{"vocab_size": 8192, "qk_norm": false, "warmup_steps": 200, "batch_tokens": 65536, "doc_mask": true}
Each number is 128 + 24 x the weight over its row's rms, rounded and kept within 0 to 255. Layers, rows and columns count from 0. The size above them is the row's rms in percent of the matrix's.

# layer 3 attention key, 128x256, rms 0.163, rows 109-127, columns 0-127
size [111 115 100  99 104 106 107 112 112 131 121 107 111 107 111 107 112 110 126]
[[162  90 122 116 105 143 148  76 114 150 167 110 122 159 140 138 143 120 119 141 133 107 162 152 104 151 151 127 116  81 107 148  95 120 114 134 122 133 110 112 112 101 111 135 127 141 127  96 118 119 118 160  94  85 137 126 131 113 114 135 130 210 172 136 132 151 145 118 128 155 118 131 129 177 140 125 122 172 129 154 121 185  91 132 100 139 156 138 131 141  89 127 124 140 162 110 107 140 125 129 118 115 157 171 105 110 118 151 160 107 148 104 111 102 130 176  86 103 185 120 133 115 111 104 123 103 116 143]
 [110 135 122 150 112 143 126 107 137 125 146 146 124 148 153 116 152 124 120 104 160 143 149 156 125  96 173 161 135 159 120 118 136 104 138 106 116 151  92 127 129 156 161  91 123 119 117 155 179 127 106 109 145 143 119 106  92 166 156 150 120 121 113 151 132 135 133 132 172  98 124 173 148 137 176 172 144 138 124 130 148 135 140 136 123 141 138  98 130 151 148  72 159 110 158 140 123  92 175 104 140 110  78 116 134 167 158 147 137 130 145 142 132 144 130 143  91 127 133  80 148 153 127 143 152 139 126 174]
 [156 150 136 111 128 150 131 144  93 115 144 117 173 126 130 165  67  98 128 101 128 142 178 101 139 130  87  82 134  78 129 128  97 131 129 133 136 185 152 142 154 140 104 147 131 146 107 141  89 168 168 164 126  64 133  78 137 119 139 129  77 151 138 152 112 134 146  92 113 126 112 106 116 133 126 126 132 135 101 130  89 126 146 140 105  98 115 162 152  95 118 134 167 122 105 112 134 150 117 114 129 117 121 139 134 123 114  66  84 132 141  97 133 145 136 124 114 139 140 118 107 119  87 117 144 143  97 136]
 [128 139 125 120 139  87 109 167 154 113 115 155 128  91 127 154 142 122 175 123 103 143 120  88 131 114 183  73  73 103 126 150 136 121 124 147 109 109 105 138 136 104 138 144 105 158 146 147 128 177 157 114 122 128  89  53 126 111 133 132 118 156 119 117 127 112 125 123 151 141 130 126 116  99 114  82 112  82 149 113 118 100  97 123 115 135 142 136 153 149 161 127 130 111 142 146  93 144 147 147 134 158 126 137 118 118 141 108 116 121 145  98  98  74 106 155 105 115 159 124 113 156 116 124  84 170 133 139]
 [141 128 104 106 112 143 150  61 125  88  59 158 166 121 144 139 126 155 115 115 146 135 158 136 144  94 126 124  72 164  81 165 133 111 116 108 136  68  99 161 173 122 134 135 167 128 118 140 159 174 132 145 134 122 147  98 138 100 147 115 149 146 125 167  95 136 163 121 143 167 142 163 102  84 122 125 101 100 106 160 131 155 122 107 132 130 135 136 126 107 112 152 161  94 178 138 105 111 122 118 131 109 156 129 119  97 154 181  98 147 151 115 108 121 105 141  70 114  90 121  89 151 149 125 132 129 121 187]
 [125 161 191 136 148 123 137 129  97 150  94 130 124  98 144 166 176 163 139 136 151 127 120  97 105 133 151 129 102 118 152 146 175 112 104 143 112 106 162 155 110 133 119 154  99 154  97 119  98 182 138 153 165  90 151 156 122 147  90 126 158 110 118  94 148 134 140 144 108 137  88 110  96  94 179 114 154 126 107 127 115  86  88 127 123 110 129 147 168 128 118 133 168 154 118  86 157 140 124 149 152 120 158 106 124 103  90 101 125 169 105  68 130  95 136 107  57 129  84 141 175 103 100 176  72 127 114 122]
 [135 152 122 140 104 120 149 127 119 125 168 124 158 114  92 109 159 125 126 122 127 141  81  88 146 108 111 128 144 157 108 120 111 146 142 193 108  99 127  77  70 111 153 112 121 148 127 144  68 142 163 149 103 157 136 104 103 142 170 132 155 129 145 140 117 138  69  92 134 130 132 140 154  89 125 148  88 148 134 141 139 120 148 124 158 150 145 125 124 131 132 159 130 135 126 137 158 178 151 142 125 137 122 116 120 121 101 132 140  98 101 123 125 142 108  70 117 106 144  85 117 154 104  95 169  96 114  74]
 [121  94 145 147 123 150 108 133 126 109 123 128 130 132 122  78 151 121 116 130 198 136  77 159 149 116 114 125 125 130 117  53 160  69 148 127  83 116 118 124  79 135 114 109 147 122 120 124 123  89  98 126 143 132 126 113 171 152 127 145 166 151 131 103  93 137 154 126 114 113 168 121 116  88 151 108 169  91 109 120  87 112 152 114 122 110 185 130 104 104 131 121 138 126 117 157 117 163 137 135 158 103 155 110 147 114 128 159 118 165 120 135 134 138 137 112 132 113 152 176 107 124 157 111 109 140 122 146]
 [186 119 125 114 175 129  85 106 103 147 136 170 150 124 102 124 120 173 141 143 137 117 144 123 125 144 148 109  67 110 109 144 126 149 169 174 150 143 123 145  83  69 160 112 110  75 125 127 121 140 110 154 176 124 119  99 110 144 112 121 131 120 134  95 149 123 151 105 141 135 111 151 114 132 131 121 125 155 156 124 158 135 140 159 112 100 119 135 143 144 141 180  99 137 117 122 111 139  63 140 122 107 139 103 129 130 115 155 125 144  99 121 168 117 112 178 147 148 112 174 116 118 136 161 141 104 124 117]
 [178 128  94 112 131 122 122 108  75 129 127 137 132 154 168 154 136  91 140  93 152 124 118 149  90 114 113 160  92 142 163 163 125 121 145 140  84 130 108  85 104 149 145 110 115 100 130 101 136 133 131 120 136 105 134 126 106 142 118 118 111 160 136 154 127 129 117  96 142  71 119 126 124  88 144 114 105 135 100 102 168 111 142 119  85 104 154 110 138 140 116 176 119 152 112 136 120 134 113  89 138 141 169 156 126 125 136 130 115 125 128 182 142 144 151 118  83 101 113 132 134 107 119 122  91 114  93 119]
 [113 141 181 101 120  90 160 104 145 127 129 110  75 112 157 118 138 106 135 112  93 134 132 136 137 172 141 110 139 189 127 140  72 133 109 137 118 129 145 165 125  96 103 150 117 142 141 123 130 142  92 161 153 148 153 155 143  94 141 123 112 120 102  76 125 132  93 156 137 148  81  73  84 159 132 134 137 119 192 110 106 148 131 107 135 148 111 111 108 133 164 140 112 130 132 147 138 143 121 169 149  69 123 112 126  65  82 112 137 100 104 121 176  99 130 163 136 167 173 133  99 152 129 118 146 127 123 146]
 [ 69 127 145 100  78 123 140 146 138 102 126 121 113 117 149  87 149 124 111 103 113 135 120  71 107 148 106 121 128 150 114 122 126  72 130 142 137 167 154 110 155  71 146 132  96 184 145 145  91 125 155 124 117 164 132 135 109 140 170  98 141 110 166 142 120 128  99 106 169 132 129 148 138  95 204 163 166 107 109 150  92 124  87 155 164 136 136 136 154 137 146 116 157 153 131 141 119 148 150 118 138 144 142 129 111 125 133 119 170 107 103 114 119 146 145 103 125 119 139 111 141 122  90 147 146 129 153 129]
 [158 136 147 137 151 104 116 162 109 100 125 134 108 142 162  98 158 125 155 212 114 156 103 141 169 130 146 135 110 137 129 127 168 153 149 148 126 107 147 134 127  87 114 115  93 104 112 135 142 151 129 152 137 134 133  84 138 146 106 162 121 114 106 176 104  98 152 131 155 122 125 117 166 178 102 114 137 127 159 118 131 121 160 114 115 160 122 118  92 165 152  95 130 131 120 103 152 163 116 162 151  75 123 125 114 132 127 159 141 185 132  94 133 105 153 148 150 153 155 124 109 153 166 147 138 104 126 147]
 [119 122 140 116 143 168 123 131 144 121 116 127 184 102 151 114 124 113 114 110 142 148 124 120 136 104 133 112 116 159 127  84 107 142 149 131 165 147 130 127 157 137 123 120 141 200  86  95 149  81 165 134 105 158 119 118 158 143 144 176 154 137 131 163 144 127 178 134 148 119 123 159 142 147 106 173 113 122 130 173 124 113 144 116 121 137 101 134 109 124 120 117 157 147 121 151 113 156 128 113 160 123 123 160 109 159 123 111 112 162 126 124 143 134 138 144 153 107 142  76 129 113 133 166 138 186 178  96]
 [135 153 114 140 146 152 124 123 155 101 137  93 148 161 136 214 137 127 141 131 130 154 166 169 141 116 162 162 123 133 137 133  89  82 163 121 126  60 114 114 113 132 126 146 120 102  87 135 154 130 126 142 131 151 134 131 136  96 127 130 140  80 116 114 109 128 127 201 160 154 148  98 130 157 136 137 157 145 121 166 134 112 124 138 126 163 113 108 120 101 140 125 154  89 135 170 122 107 123 122 133 130 117 121  81 134 134 113 166  98 140 127 106 135 148 147 155  82  41 125 136 121  85 105 122 123 185 130]
 [137 119  89 126 131 120 118 152 166 105 131 113  98 131  92 131  92 171 144  94 133  98 120  98 114 129 140 130 122 144 108 109 165 171  96 141 123 126 134 160  88 109 120 161 171 121 146 148 134 156 143 175 122 107 144 105 130  93 138 152 162 108 127 120  96 157  83 129 150 124 152 130 115 109 129 147 102 120 143 151 129 106 139 100 105 116 145 125 143 164 113  91 124 111 120 190 144 131 121  63 129 127 102 135 109 190 170  59  94 128 163 122 103 154 144 101 162 140 166 115 144 139 109 136 129 151 132 167]
 [134 111  98  91 161 114 113 138 103 179 106 111 107 145 115 140 125 104 105 107 136 154 113 151 129 124 121 136  98 133 162 135 106 156 142 105 121  56  95 113 118 151  96  98 102 119 158 116 124 139 125 146 110  86 131  72 147 146 134 152 105 165 139 148 113 166  83 109 137 137 104 109 124 118 126 104 100 151 161 133  78 130 152 180 127 109 118 116 145 172 137 125 123 172 100 156  91 134 127 144 116  95 135 160 115 149 163  74 136  82  97 115 126 100 166 108 134  88 135 156 156  97 120 152 138 126 159 116]
 [141 136 128 105  90 105 163 118 146 139 110 127 141 141 112 128 125 165 104 166 116 166 141 120 106 138 142 160 121 134 140 176  99 100 132 154 122 168 152 116 139 110  95 109  97  86 153 173 137 174 181 132 144 132 107 144 107 119 102 140 123 171 105  93 144 128 103 147 114 120 107 115 125 145 132 136 147 166 127  96 129  95 115 114 141 110 150 132 195 147 158 147 109 145 132  96 205 132 118 136 173 157 151 100 131 117  92 136 137 104 107  87 158 147 150 135 118 148 120 119 142 120 104 115  76 142 137 105]
 [123 104 114 124 105 130 119  84 116 139 100 129 146 117 143 135 130 170  98 122 133  97 156 149  91 125 109 101  96 109 128 100 124 177 147 176 124 119 151 149 123 150 125 102 119 125 134 125  94 126 163  98 155 130  95 136 130 191 138 130 116 137 126 112 135 123 108  73 164 144 120  86 166  66 107 119 130  84 124 108 120 115 151 139 116 118 126 148 148 133 124  99 131 123 121 142 111 178 142 136 143 183 143 134 142 174 119  77  94 126  99  98 114 133 137 146 158 126 196  96 131 125 110 129 122 114 123 130]]